Weights of a small GPT-style language model, trained from scratch on English Wikipedia: 15268 steps.
Each number is 128 + 32 x the weight over its row's rms, rounded and kept within 0 to 255. Layers, rows and columns count from 0. Numbers have three digits each. The size before them is the row's rms in percent of the matrix's.

# layer 7 attention query, 160x160, rms 0.256, rows 0-95, columns 120-159
113:167213078147138104074077129128140102143153139107102088065126140093129115126082160130138122123107142109079150126137151134
108:186143164119077133147049128123101140137186186134105135101135139138124108149074094136147174081103132094141062133113152160
115:123162117131180131107205132110149129161073074164132125100113095094181126156153151130124043114153131137100163131125097134
115:185159093132112135075093135115134097120133126080070092068136126079162097148122145108163098106113161060116148112123145158
118:085089179117129106156172149110133177151118102171146189177118083157089197135138115142091139133125107183133147162109072090
120:165169098164191147093149129125112124151062127160103122101098122127206110133168141117092132127133170131120159139134114147
111:191166076127156100100122146100115098122090128125103119111134146110180130122143166136132137111122133075107151142151131178
090:086103092122099138112108130137167098095164115061129137139181129122160097146130133129223153151116084143162094119129174125
101:211193109119160087130152133086090087200115095110105159111100121127162140118147135081102173098145196105119163123146127089
091:095146059164124104123094117174149116124129138103108172143171138085192054111121109118131130174151108120142154086129174117
093:182156135173150102150086126057072144149107151102114108099109141178083152138085133104113156106083167062066143112125121165
089:096150101118109061141169125140186117059130130134131156106192113110135110102201138185147203167149099143146128143129135090
096:116121148114128161173112133143158051106113089165116096156196105132107128115192137136113125115103116184182104161166160150
079:086135089136159176190086152135155148129122191120070131129095117134160096121147144146172083104104131127142115127123180168
093:181114121147153118111077176099085176148096103131125149137115060134149181126076109146131117147113144124098101164175062163
109:037106127114127108135135093132216153111150160089195171158190169132151118171169147171166145165132165137152096094099113072
101:094169143124092119144112127130128119093121128153172164089154203128087115132108185115115132072212189134111108075095047170
103:148141201106099078123141156163097192187101172163076121118114090106111163102138097130067151135133123134132133139090175105
108:110110112177178135066121124114109166168147171156134129141102093086150103128125051178157112147117068177163193109116171104
100:118147119133120101167142116117126140112103127137162104095144134106127115127178124140131224123169098115149120119087131167
102:106127114166170178118142169085162092139155106158123141151103070132122145112156095168160132136054122137146148100138097129
093:102101173071185103109123131135143142164148097129164116116157163145100186209086095184150142140122190133123066189116132132
095:137151138110129090167096130090128116157128200157054159144102121152133123132119133111137087092113136090123132111111148160
107:064151173131113153133132112083163214127136130075164131128179187147176153194125139096117153137127152173126099119152096113
106:107077112140151105170147087125150178123169191141109208162105123131139093136072113166164094133074077098111080152140145147
105:110103066214174136125100121152149088092158162129093093140131128109109121094144088160121126114121084146140129124091151129
099:144135135152095117139146134090130166121150085151082108156100045101171192147144095115075151156110126141121137129130168136
077:165153087090121113086136150211135056151099088162083087144107123140183148149166126095110078097134172152166153110147150127
088:143088060114157108096078154110095142149144106128086091123119088147108131099068068129154078100109036102099140148116144164
100:137102129119167124083133156099087137155152074198064139121148084039129135130133090096113129120145088129137142117139075127
087:116102177151152169154146092111153210091111109112182101119155172124093077084138141124096210136129137131141087161169077105
075:175180079097105125115085173149159062141104105147089145134112093128187100083148156062127097078117114112149157085159129129
078:085094091118133124124106140140165160119113122151120120140173155096037182173101144141114176151104108175151101178060134097
077:095108087156151130111131139133185142124089106095153147132214110109155103126118115140185138121123155123179152106093104081
084:140127140091091136153148155106166118175131107069092142114113067178170032143143103138148150151100134180127123157125177052
084:168183189122121151104108133055153124144128105121147144063147097175208072097124120121127130092143147079124155107174119164
090:112177122190131059048112095086151138132128097152103144112122130187189145121117127139115161147125135064123129137146126116
082:098081140163128143122133096149175156108134158118121147178115160123142163171134170173128147166136105095134163096161136137
098:155099108146101113117073127084134131107077212149140153149195170148069165124118146164135097103141130063117165119081090181
090:105148078162105161146091137141135127074109158099161139166159155040144151153160146144124154165092106136128109124173109098
104:116177094178190107069132161112155071099148108114169104110161126078085132162125094078104081127162076071116162156119140113
104:123159141141108106121079093129191119093173076174117156144197115083059169133144139165149152064096130101126080166128055121
071:152085114135093122148082148074124072131119181114155160157157101082120134127138126142147156141100172123106154085088171136
114:139094115141156133140118074134132131098132140082179133151153158115185095177171123141114184203113103147152060108132148103
098:134111101135138076158130154084178181128147078167133119111191099088065120123068108127156114095187090090131149156115096140
093:119088063133155053160110122099135136103132129153151170169192081066114122129132124161130116122147125085126145146112106136
086:109119183119148143115148155111114134104182120115116124125129147109180093134137113062145170116082111130171076135131058104
126:142109055112128083120138125143116137125092115086092146114064113108151207140118130178153144141155137119107208096164144118
098:147101117142163111113096125101136124081089194093106186112132145077117093137098167098135141108148095067158152162097098180
101:119148091165151131134134111098157159141124133115116144134128115163105148133121167115161121118110105080076135126190138146
109:094140128085139160164112112137138171142135132141143106136092215127110088145093132124126090081093165141147092142073186156
099:129115110091131150096122064231106120088090136136129097088152179109185027136126148106138150107153111126112085152122161061
105:120117089067117171153207099165064120076097174120084136126181156096071177107135123135168118174166128113065110130118160143
117:163101097141167078173112159167180136123122209099100158131128121051169080097092104153111170125146097092166097124168121150
107:167101147116173082102108097105137080139140098118070122144101124073077162093137108161129139181115134123130184161121189166
115:125106098101118136140114142137076112145065150167123181101098133094108191129099130149168099112112170122133191100131143122
117:140134121095154159163137159158142126152105057138157112135116144122128093098141101163154086084089167179111099111123153132
111:071144111127140145123049074086077167093104176103152204115078157143131144133125163150126151130111153146155136079151148121
129:046075127123136183121168151158058092169171144113111147100165074073108135153115066056200156152109094125133125162157126135
112:180165102143138098148072175095152098094149156180159084138133136146144077116135095142084104158181138148156081105141039171
095:102171063101138174141115118217157166135149116167165137112120151146170129160131149146121158138103156160105062118162108134
108:148086089096135125147098122077127093112086154115157147153168129099165110175089103116148056141116107121144089114147119140
123:115097159102161115171156102140099122138131108147185111121149130135080082095125129097147144116120118145115143193197096100
089:195156076156123116149083122049142113145097140138089166133119109114086166108109162130117027136153148099090180093123173177
095:101112093110091125109045165114154154131129133122087123085104105108075115166109084129146114113096143112065128154113167157
157:116142201090130154138092126095138102093124160154142115151134140128111120176127128153149142115117193128207100159087108088
082:110094097120074138108053171153168146128142150116070110088131141121110093125145073149114101125090133112081115135125181181
128:172100161109115105122092142098144132118182175137122117182123132129073155158119111163185113143130149210183089161128126054
122:102146115164139147168148154104093077154069097135144121082113140126161097100122165088089160136139174056101128124112069193
074:102129091114099128081083161153156115126119129150098128101130133123119102095157135128101128127090149106095118138122153200
074:088138058086149115145130143129122068147101124191051185095134125057165077140134115113154129157090158084089139170169169182
121:142106099100118113112118114153146113118159146122092167169164113111126133163160092166167099185090150167154137140147165055
110:107124064117108125124108135155161100141179114078116137125146095097124118144167108131154150174098161137170131122097167115
093:095118161119151173088141104152173145107126175134162151184129147131120150104139143199144108170099147193184134081123129069
091:141108068103138126095144104157155088101122140145142098151157174164148135099178095149136146168097093130142178148163125101
121:145117188173101154174140152122082131129119137093166102092095197136142147118109126068097145099156102081116178134095084160
100:094126147178166147153104147138154162172163149128078148121098113156176062117101189122119126087148173063118150156105085110
089:106119142102132074073145082117157133106105151185139116151131081170159095112192139204108160159106152115154087138151147124
111:095178115133153133105138079190101192134100141106080114092081139098161110164098106071083136110126139119124105147143130129
093:127099110109130116170155113127098106107138111085131122164136134113120158187153087114159088090097138111154147114094170144
097:083103093051120125129108136090122115139045124166147138110127109143129096133077080086154100144095113196100090202198210108
104:158066093144153144155187099147105131063115164100095078148147130129167137089113106159153083149108161089164158086163186163
090:114100141132181160204118150059150093133135162142124138166138148123141071099115109089140086188137155145161184088149109118
094:072143131194165186183171126198145099123123230091122064112130164122169099134176183104147138177082163186145153099131111098
096:181108141171181160089132088202129221126089149172186111134136123114088127137136116158048077091136122118163089161130103177
089:191147152135127154208119094141124135091123176136093106104071106103182151171129154104198117166173167139165111055113163115
091:132145133090133133132139123119146087128175222121153087142088152114151132101143084104110111157134141135110140171088132097
096:162137084145124093145098144124130179094143086127131161101116162098083175170091091109155101135190130124137161085085102201
099:139099132165161098121195154116127143113066118134172069148171153188086133064178122151089128124106091128113178127162113154
095:050135095143142152129144146145181106157159120171107170141159107147166045130122166190108127144156128106103114089113129102
091:111102126172112110135172119164161158133174141107086140148123122130109135116156142202078192070117099061118047129139163121
098:203109116177153130127114114196091117104114178146103115141149118121123100111185143128170154116085142066137149152117144112
086:162087080113123142117094168095121176141128065130171188115126116158050141166037079128106063072191117117129126104091135193
109:081133104160136163082180119168108153143085105101120157114162159129142122161086125153121056127141130154147179114126096092
091:135169111106136094129153055196074158098096180136122114081117089050200172188121084100128110140113104170155084125115157143
093:135145091096125123139117151116133088088159116141088098133146105192156095119138125092217154156083146125129195099138151117
# layer 7 attention key, 160x160, rms 0.259, rows 0-95, columns 120-159
079:078133149195142165153188120127103109097108113104126048098119149104136122078124122163160131130155113096085171130102133187
098:095126130154200157125135120158159138143121104138131118099125100100106072166163162137115112194147135092135106172123139085
067:126176118188138101138132136159121092136096113072113155082137170109165112068077163121109174110097155077124134151131099157
099:134142136124125110125157137099156175145083051143127109090114138116158148118124181121123115106176090111081156178097126183
071:074169164090124166071121110196111097150128156099150161151113097130133140097127158142138171131129151105133121117157067131
097:146159136120060071139157175103148163129127139141108090089123175119115173153130173118100159117168121139064157135117112212
079:155167098128137078137184139086177142120073114172106114110134175123116170169144165145149136107126082110111168128166128146
087:125113114129141129064072105107089132132148107154091165159125080109130090116147078128160121150089116159202118105155144067
104:152158099102095085142170149119121142129117104116121138088079140142108197150136172121121128112191095104048144148105141175
104:114137075202151094159078110120104103124093118157113136139198158068130051121153082081176142178151162149214113048112150072
089:143142080149147075177166125079161104154118133140132136081162172142073130146085186151121120153163107118029169113101121153
091:145130120118142077113176126120136085099163113112115165155121131086053151114185153131142075134113136165170143084135109075
117:086139111122174190100108148165167111075187114156138152183191116113147128097179086074089104089060096214198107130165104157
079:145144122113172201195083135134110138138108110147138084103127138118142048162143121128136121167131167145198100103124145168
104:158194118165137113104148141113133085167126100162070226106125087140110180122107112165157181144106097147107139153212081165
116:105091221117116086126122162167122137122129172076142128158110162151127093173165108149172120119113185171131111111143135118
105:128121172193129141097125124145126139086069118097141157126142169165130136171110139147126145052117144089152085098168065122
112:121170090102092148120150159065116159187075089132095126090120117157152163163138130119086154137203161170141183138073168142
104:166122119141114136089120099095102171198066117130125135167082065091149115103118151135116196170138120113183165114104126122
108:122097097124058077124096160069129115090188128080169061097111152137087111139137149114082129088164173084057147121087115134
104:112131158121179140082078136172146148145116143191142189132169113171116166122127124154145159158088119136181187080150113153
101:090112157085162103155142123156184174177114125116173169144150109110145106091110121129124093153103100191103100183130189122
107:104133115151143165176084106093067106131135125151118194124138140122112133160148119146095119167156160166163125022134129137
105:149135164144146117074155198153118158111161080110115183142160117090119107187176119105116121044117133184147071149164112129
109:099130101151154082210121073098111161134171178119119211098105154060120103140131124118130083164086146167123089075137163101
117:103131131145136171137136128122101133103141091095115079143135097090115142166100118121157149123134140114138126106137090114
101:155171102067166158138161093106105088125202110185071080123136119077100156117179121136092125155076175130098159107111118140
111:173140120123163143110107179083122082153190087130078077131142101117137142109145119095106077114082190151119113164133122130
111:106156054161131178130138118091135095156127102128117177187083035064155152124099149121129105160094095139136119132191164102
120:114204108075184170114059095169109111154142123165099154119114133133181166102135144139118183128130109140147160096178084171
105:102148149115112089152139178177217187076104147137180114103138156136158106123115138116168170088148120140117092151156148113
103:175167069145130141126093153113118070135148098143075142137104099126137124157137113123146104104100174105150125108170151106
073:120144135098132097166157082154101120132130124159160086152120124145157148138110158110086158115151071126160116143130125111
079:100084089141123175142105121117134119146147078129137154090175142094144118164092125151160120145145147103157136125123120151
081:077119124174165100159178104159118116124147136144154190147145148132118150106130142189136120127157092080097119155113110186
081:152146172142112125097099144160081143162141194054106079141080153139135116131137127096107126105124147139145136112149098100
081:131139123135150170161117154102101130155122126144060097106136130153121092135102121073126158129111114143097109090131070088
079:157123117148116146172110137135149091091158129195176168130187091103092105106143116112126131124158140115113108179066094159
080:139119139143176138080141172166118120105114103206135139105136114064101117072127068147118087105108142125129086107088144138
098:136106137122125079196136126077121155099125132143127190133170125141127106094130107157116072151148116126140138155069161197
105:134144127141115134191137130100118146122118134200125105170125116168078113085119126187114061105117146128114079109069162170
093:061085158101148045167128122098123137099161179153098150090148136141123072084096149101106059137144122120109137162125065151
084:135101178140066084206154190123125130121165068132094169175150121084107142106148089172099137114134148158129104149119132191
080:101126125109096080182096118134148144101166130080167217124143175140165165131157147118142134175129122158180164124105159092
119:134160039167188130161169091119114106175098103162134102102117116109146113100105149167102113073153110082053131142143096153
106:102089124136137055139144074156134162163169122144144183167203132119114136089124113217092130127171071116097147178087140181
097:193175093123143101142077104126100106093176163159134181094108161112119090122125110114174076129073170107173126158087132122
093:150171094164144172141125094103101109175165109158117142152133048144118113098105156105173135121135108093089164158203075115
112:169159078150143115118130083159097114111085160202137153158109127131135084088114108153140110116144139125146120146118158111
088:131128145121153103148124102141130129077087149093183163150103146079121172161119099143163171155075154050120105120132128059
104:131112160125113145140105141113186128166090085071143079108148185113117079103135086098097126116125116174102120086055115141
092:128122127123091104112064129145123147192141168137137132119130124129106116139122135112124157166153108160122113187140098101
102:107101150145076108101139167188155141097176061055111088163105148137163143135145097164120154147117143177146164165101144143
091:147144107198125153031146112103132139098137141119144147172119103129176123165074110100166126132136067104176155102151082081
107:178136133109149130099188051084133116144111079178123114123115062173105154167101127190095103167148133072111192095141080104
101:136136125177113182108127151155086085178172114183090151161138126129094152101133136136111114074101123202144148187120183129
105:097121155111126163171093191138182137144158132095170126134156208092115131118113152042053115141102137157125174108105138095
103:152147117144114133161152130154151094090066149099104152186128113098110118179181145127221138201108160116151130112169148065
099:132161125078107150066155121153137078088092100147156162129060145086154124155112126134196130114126112147136140136139106136
113:145124120162101168131096100117147168083142125152107074136147149162151102093114107118075159085149120170111154117095122190
101:133115095090088056127063138124164183101151147094187094122139184152122165150107157110165154114117147125121155170145136112
117:100154084166120154176106088146145127169125165177139180147104096141080153123123102208087104105174097130089153068126142123
105:099091176129204138111129091142111185151120116093152126065152146160112150133128088101078173095110160106186086082092121067
072:127118165107084188161153120175158174093090082100157114140126156102084182142143129141139138122104135118073131102149169156
082:192134065131168128126132169090057107162084076119095158098099100123079215126096150084158151072130146125109113145192116121
100:137072128098068074156137148169119125095124149120168162171184119089159102084157080125144115117157104141183119119102135093
060:211099047121149056144141137079074114141092150123152188104171116086121148074097138113112157083184112121145123182139150131
122:093096155095093078163134109190167104094205178110140195157176134087169087099161066123125116138154132163192132136102152098
128:146138126130152143108124133133114148128053093178143090091088132138107148103120141142106101070152120093054137142119101148
071:180099080096153092123103143086144122120071177141154138116188134090137132128143162166098151091143118119123123189132160136
067:199123079141158102120137171076167139138054109171149105087155098112101138149168124105155132098136159146118073151159076147
132:128132107126134116107125118142177144109174106093143161184182110146125108185132131135163140168125113167209087147123101115
120:150140109091156129120116126161167115099196134118146149161156103128123109170128112154156146202143110168167079121110141101
094:093138186122135139106113138129140134091125174093132172160203173152170145175103155203181170145092141152188147142130120154
077:149111157143085095126117089137166160096191134103149123202135143198120154176152163144153176193096128163145176152133169093
118:149138132151123141127131114120113160146140127132138057083099134139089113109126098096058094132150156103060168131104147154
106:118127044150162109129120153081147119121071104140091141107128127122102102101109140147105064089134099090100124146150097165
099:123163099166154098137191153162158130089175132129148165125111123145148109146147150111112217139139139154153135094151084111
085:165140085130157120124134159126121103126120094148094086043025105097073147112116119115140139087091146104093075109134110114
122:111096118091088124098117127123186134116117119140119122143150120098096152157160088168163087143055125130137093134129150117
097:186089147125133054152116121173075025177089125096116123128066062069145135141152109124171102121153116114147135154116093052
110:132131153132137132122174115102145144120159137148129102110095154115138085137127124120114089095093067052115162100155127178
099:159162078156120165093098157085167148108111126110143092109148091070177084143132145117143132140162071078127089135151083145
096:106143184123144156123176097176121138094091179097183133134169204153167123130131148193143112141116113169161194157120108114
103:118151136150156074145142160131112093096156127111143100082153149135110201153130128118103139142113071112094102155102103155
103:066125165147104159121199152127104229108152099109118179079100212185145149111095086099114127120107118154153157085106137153
096:149128112109137107084118076130113164088131154056114079090120123092192070181132173084121163139180119130127121148101132119
099:116114168110071141133142157106120146097153153136167102119144173133085170104143115131143105139151125103128140037068154210
097:168131110142142148116124135105113129169175139116164043124141125139083170111109198078074173182110131129104151164145084120
100:104120062163139079096106152190117139095157149201181164102146140122125117126128144183139156142132098173169171184163166104
089:111119081173168127122081138136112107110126112160158166099154132181099136091114112174136153107072115147122181153155177150
093:110105107190143130109115086094118133132186101103118081076140195187074190151155091124105112149065100114087113168124102105
099:133073114086088065123095146115078114125131116138157102122131129063097175119111101144142082117164098107109123110086162179
108:078144108134161105119139146167120112152110127168207143131179090087143132211138137141163077168184124155132172153070102129
093:115152210116115140159131109145044127130137120103109136108054149166111147128130100103108127128096150162136130054110143117
092:140105126148127164132110090086067132179184093108128153120078157156116133163125132081123123163093163113136146140124138094
# layer 7 attention value, 160x160, rms 0.237, rows 0-70, columns 120-159
080:061094197087105133169120165134139162093164106084083189153112108150109143148120107165145132134105106107164110119162174133
075:116151112103108124105092134112162149100119098107154105135131171133115150137077131143149155126165131114132154138046242111
072:130111169107110063123126131113144101114226133104078115126116171173123149118091078159128133116130138154146172136067163080
072:083162111203177191109138104156109149156130152142114127106102130143167179158090143075125148131112098109106154123142121120
081:182113099086173128056186161173120125164151080125110124151103071120131115042133122141126097136131137092110138123130122115
081:118148119129112123087103078130189034097133129141158164155172126223140129156168146142115135192117166086096101105091118137
073:168077118160104106138163156093182133128153132094131084130168139112133080087093113142121098116132120115125073133149114143
070:135184079143136128103138128174174093148125112132174102123145158128142138112146132137117115091125135123124071153111123148
081:182109124146128137203111145132144189167154088183181106109136072169122181138114160085112131140108183149130111100143127126
068:078125146187183180064121111147149162136111138103113126089116126104162150131080169112122187119110081093112145144164094127
078:129145160135139163147098161118133161139172154162129177087125105104084081121113151178117097145121120170158115136146069127
061:120124106176171145062093119169102128127155165093091088085116140076147116096064134079104164114109132089105161125119137150
085:118207148115100111139096104160200110087097124163122085128151169143165102163153133153140163105160107132125167091089054142
082:082076138147139065137118080156198121092177134109157130137149112143092182197078101088134187167127079145130114127120152106
101:170156083177171144176132143104116128168113108126090108089089137125102124100077148079095123099138115089080151148169158165
082:129143131101104123166147130156134101132123183089173164136150238079114100105103132184143130151177088096158159106099139106
068:156157064116121099188164161110192072140135072130174106126132142076157129143135134087093096097098111114094103153199102141
087:072132140120088132098103130168131130114157159112162106156159131133177140123163111098166134141065129157162084106107131107
078:054104185095107169154184190138219208137117116107109135135163138138086143108138114138123169143104116105145069144153103129
068:097086223140188124135102119137180143128145118178099116115156165176161159135123138180191174115137109125124114129089120111
086:181162183128079103163066117194156117142125142152096184156135118222218138105133131148134108107126116163131095160140135127
073:128105093081083172138172087100106123147144191094149101128107109095098053163127110096092097138125160093152135102087078138
079:038127151101123108114188104104107194142136137062127093111082141137137146119144134145081169103113113122137137119122075132
065:104080087088084083145133102067131161122118136140088120150115149145099088140119103123128103165134143109125118137173221146
078:153138162067147122093157124103148126126166181116164150143119114122079088150140153135144068116134127137119165156131121161
084:129108149134189145087205091139131110120154076079115145131136156168127133110106151110113136070148102123150147091185047129
068:128172076126122094128128134139122064109222160161104116150072141138145121139153149090116125134085143134115194138172162118
084:195181083156168142100105151149148098159098106184095095116102087141149127103105135098095128102155164122101158150118165157
075:155135110153155150101087145160136141117166134119127121106130146196171147134158139052089124087119198177110156135117079131
077:155119132045121143122074144113081120132125173123081142158147195155120122144131123159171092096135148138128152138141221176
086:192184135114106152189113076125129123095154180137153144159096095188163094133116134151135119091131141145100152146129127146
076:083107073150069143104147097172127131147067107098113087138111180118145179200155116138155155114144133114122094130059175191
101:129064063140146100124091106021143126128127151069153185102121112115139088141115102111142089140112100112129162144109157176
091:101130190102120164130166108119101107152140122135149202124140030081098142176166131078139074104121056106117175141111130155
063:114094127139112119141113173164136145130119178078144131115138160120144077099109153162113167144147115127132114165066118093
090:101080116114158132172141087131175123159128110123072083146112094174221115126104133116122080134127136142108155141163087079
064:073117178093098089162129098132097125157114199134166199104132110136068151128118154128124140163150146133153122174065145132
100:106089190069118121121152158139129145118124069089108110124126197072123168152125145128126192157120140123129082124141123089
114:157117093146117107129112142145161114106145088188085129173092099142101167074125136170152108060109050154134146154164101103
083:087097144054121091159150133120063115132108104080135093122111198142055143136131133111173166161133122119156081133125210083
099:102121138095111152161175156086106151116144189167133129113108090127087145109123092110182126155132143096169108092119194139
075:121106073149109146136157133180093179117109186164119142108087148099132082062090123143094131130141160103134134158042089169
102:131142136150099186106104115164153126138171225154144090119118155160131029138139125091110148102139110101164166125097140103
093:095141132176160095161103161140094063134162123187113124138109111117184201091104152160123182165117143152120146119198121063
095:152130215129128148119154122090119106159147086143072138142116107091172197132130169132076196155136109174107140112144092094
096:122123136145140188162122159086177176109185160110175133137130128070138107158126117145149168129085100085126100099135166129
110:129064135087121096135142123099083088124111070127139158158100058087113143097136154126121118144147143151109151154206092165
117:125127162095121099118111120104173106100128120112191113171185142146121138211163146134205128131111111144145110118184167091
104:119098129187158142179158101201134111100205101155156153136114132142166179098117111146108097066103107118110138127146129152
078:125145112186148126166107112083102066161140100130138088129132123159166113132121123109106097110108180137112136113205128087
102:115129130098122094117129107109161107091125081131174135182174155150144163199160128153177123128105139148150117090205146108
095:131105152072149132103128194136127131113101110093161106166112111190179091096126171135123137114154080141139117166182110105
101:136176186110116199081118090098082112172128121148158067120075084109099150131127167101161204150137151126139118074188204133
078:132167056160127130150109129129099099119104112196145092133114097152141103118134105140132079114132154121108148099180092128
099:107165125133138185150144119158066145116124125139189116111142124147097188155163098136127086123134187123129133131100096171
101:115139055157124182164100158116120145119105208150179105115125142117138116154106107170159163138106183113152092118127123146
065:095076149098090137153124137163113107128120164068165134100100165133112101109120139143127136136150127122142090174106185112
112:111140055159112095186102165127056118146128196182075109113132117137113087097110095115131084134091197136153111145107160110
057:088083123095107117158106163122116144127084149126174121108157113101079076103119117129136154153169123117133104178083139091
085:135101133121148158079135197063147119121129147091107191177159110125179063162143138118110060081121079111099197141109093108
108:098123113105108110113180087127115101125193111074110116103129147172063122123134106072098120108151128167162129157043136116
098:201148122138145164033129128165107155117179142164166117118087145142162173120122137156153150142119117108133135110153191196
106:158168043178134073143107115126090146137111132212100138116127112145118122076121104136100116144140169141104151120111096147
106:131117114136123130084102169133187143110081172108156207137157061090107047148130130142121084145144070116123142140090114177
087:138152081091116119213133090136161051122096131176065133134075135162162183147132148108125075091109164165124161147077201102
092:076127151117140131150171158111198043149157117151127144158097084123141136120132075126131149129065099115117138155102102136
086:116125126160116166104078168144188074132107118107153164122067123108145182106123151156144100088189078111113155122183097130
090:094119114143148136182191081082128080123083179134185149150137150133137132155122124106128166150170126091143115116133133134
096:113127115149140146189142132133133167166116196109099147109120179120187032121113132112104105108137080091117123102156162143
089:178170134103153139192091130089169105105133139134154255137104086097161134206114083112143044125107127075111143103125125160
104:152179141133127176118133114148160097091084136171171160125119136046102091172151159110143103106167093124118170127134110109
# layer 7 attention output (transposed), 160x160, rms 0.286, rows 0-70, columns 120-159
073:156139091113103098110158174180055082097134080148075180170107139118139173111231123120105135109098134154094165116137135164
087:139159112141119097099179096184221109154122100161086117096105144092164140146166123147174099119120122159115165100130113124
070:140082086103139119169185163149173197069124076194098166079149085089140161101152137167157109098097104070076109195073112087
051:107099164104129157155155143141074139090083139128169155178160080126154133165147113173160129188121090113166167100103091122
077:058133080133143129059164085128092142108095114112166140106138111126160167108160128067095116134118113107112078138186110120
077:196116123128139131162059168129125092079140148041127130166125136111124134149053156196103131191127190106116120141129140160
071:158105131151052146129103094082182156104165135109149131145156140106170144110131101092086102100160095077117075103081116141
066:163210150160070162183132172155204154131113178151133148149128101144091113104121149172097121136108144091165066102104134148
080:141054150100141126107153120113135151069174109136147073118169142147165146141111172145146143206123145158135094115158067125
049:116123171113142154153158156155066132095088139130161171191159098110172128153157106150129117161129066099163159093111088123
069:123165180124164184143118100125159125159110148112095104139098096138084105110155162146133192188156092106178111152091157140
041:121095167111165151128156124155098151108113104125164154136156121132223142173116100115132128148132088115137125128103089129
089:164188169075143109126174109133182084110159130104152084137094141191147124148086208165138118111115143136122144104135130179
079:166125115093161140127165202160173131078168079187134091164171114072173197142073117170144081159131134110101122130129113115
045:099087201097141137154128135130082134087096110118173126163153131136172141153144087118123165136152105125179140123090073127
094:118153130099122106157115135151241124123049116134133139082149106090122134125138114147158127152146111089139153145113073106
065:121094127143151104150074133079177116081172124117150151156158135158122110075086084138128143135160147043163023158113128062
046:145162058157118144116153131120177155137147165151130185130135116149107131137098172143131100154078143121087103110173152141
070:139104101140137121131143149066066086116115140163174163170155097150071141083180101150113136130140140095114093111125186112
073:138103118136178154075130115169109163120113148158134089049128164069161143104116117169065128139139095075095116155148181146
084:132162151093083151160175144148062127124122154140133095082114149137118126112129180186122133123099119105167093107152118098
068:128037113068085126111193119103181115035165117107149150132142082171132144148122103116136101121121147104138130173076109154
076:115066103113148123154130177090081152093105141118142218164144133163143151124207062084145105074153101178128048150096102165
068:068078118164137135136155087085096061118160143078134136210053158166135131136177066136153129086154157207120203096096128163
084:171108159063095122150148164101148163136149168133105122175038114139096172106135108132127102129152128133046121118172113132
082:157175146132157134126059167113159142131146103141090128188145103058134112135096087075159116077127117127116189113191123100
074:133177117100150091100103099113088137140167104158121141150139129197167147187083159104138121155127191104131156123192136093
049:117089203111126151147144123116061103126120108121160069140121145162143142162129125156156154149136163155171133111085099130
093:153081141138147115113106129042082192186176147179128147124126106162095095113061144126179145143106169127079112147139169111
075:168133163097109112125163161084162138139121103097111105119036151132108127115158077154137152115152122161132255090151089137
087:121137142084090110113173076158178145103204122117115169099106098142109134128093164130115124083118104096108162156141103119
080:147092105149098110124161147083067100163128115105140133066160163175158138146117077163086101091141156146195126118110147154
114:147183145122137160116158153158211114140099103164115086147151104171128186112103103123096130110131154169166097148148117157
084:170078101128165084145123187159032127135117125137120114118136164123121080117076139107076137100116129121106070173124146098
060:124204160117123166142177119108193131110104072156140106126098138106138182148166122117162138136114151117152125134153112178
092:119048143113082170119072108124165137091124148098247116126143130118124124128181122107151107171171090130178117122119150110
062:122163105172152196095161150129173138142122090157156085129117157113175112153117149089168128091055110068125123139191105150
111:138162129134097141110117155149000122117150144145143149119112123137109129124136121109121127112080115129124134130157122140
126:126126162134132135161092079127143108146120117128141149130115121105126087151113125140082130163158147068157077107116126127
094:134097125173131154127083152121030150143187146173132139112152126129146120150069108118124122132056162119125130120148095129
106:119116120134143084120088135140027100138136133137082123162141122164128127175132146136137131120109146146097159156130137123
064:118162148128137153146162119104246120112125107132135124143124144122151149146150125136169133126152124131154129113137113177
103:117077110117179065155068088135159155116134111081143116131166130134130175144149070214186093150124141172111111159166191122
107:155082103090095141127081075128185122131104130138179144129135124182102097151162156143120139123164126120109143096068153152
103:176151117149131118153106157176042129120088129171145130091112110142099091111152139081096095119105111086095116160099150108
101:132152124089179043122092134161038107147102115145073125117100128138089119133109109107145122126132123162103171156118113120
120:158111132132085181111135151153086131137085145097188096097145170103115081141131123083090130078097114040170120141092130077
065:135096108134119108099099136146010131150132134120123132116140117130113109111103110127079123116106132132119123141133144085
114:152089116085078112135135186103148164111096205098189108152097162163122093129184125137166148156166122204130127093071100158
088:137059112071162142150097106115206169136118166121154129111099130115110114114107157102122140150181076130100166112079109119
064:138098106131113103102093135146020117147135141121122139120139104130097106103101117134084120118121126131107128130123142088
112:131114142120075126147162120102014140126123110139147136138126144110099169145178116126149131163095162145143105118102148145
111:161073118122187090166091128107122126126151158108094127070149146092119040113091094066106087099100104059100132167089068092
103:117047119110163116140084063117218122147129157101129131130143119120129114122100146142127120114202114094116137111085138094
103:162071113161100081132177130089136138118105147118109115136111143104124097081049119158100140116128138141088104125088137112
100:121113160109186086138098037122200083139116092122062111172129114151114154139115121154167110118165127076127152129113106135
063:129174168128130182128161142120128169120128096150171088149113156088158154164155126112176145122069140079158117143154074146
084:126130136119166153134124120129255143128135123115144153141136108121120156135102154145149152147164113107128165101138113141
057:122150132156129177102142099106213157124151112126162109159106161113168168158103122098163102125085147127164129113139138152
097:135125150111122080176136139162061099124091095146123125111124124109090197095135129140094142164176144172145079170156181123
103:175121157131155122170104217115042165112093149172098108172155104164148139098118136176163104139084145174107136145133132078
109:144158138150129083212165143088148107129114124176074132106138112114116105113170114162076146105140142119118040143082081148
101:115117132134152134131131100111255125128120135107119139138135120144140131129112155148154121127175124135133138105115132138
106:096200148104119144107232145152118099140108061082065076198149136119152186142150103098150166100112171137190128184161146112
095:089142105132136117195078087165133085162120079144123148142062143148156129122163121103119089152185162158123147147110224133
094:146096119174134097172164215107167117186173122145143187178070063084132159136165099108102135143090122128136168096101146146
081:102137114084109157119185149169122080133118109158119159168152109146124183073084142153138125117090140132050175151187126157
079:087080111103167139172138073112163096105122149140191155176132142154117112150102099127113158140146139124157115164099119165
090:145139111157164145187142155102140143145167187093148127077170134157141081141198141104138160112138053105113099092130163139
086:126159137063083150140072154134122085115093089146120215162126093162148082166154123088154114127172127066131129160136110161
095:134173111136110163126039129135085077109076176124101137066109109139121056124127155139149080096084105159116177114165134129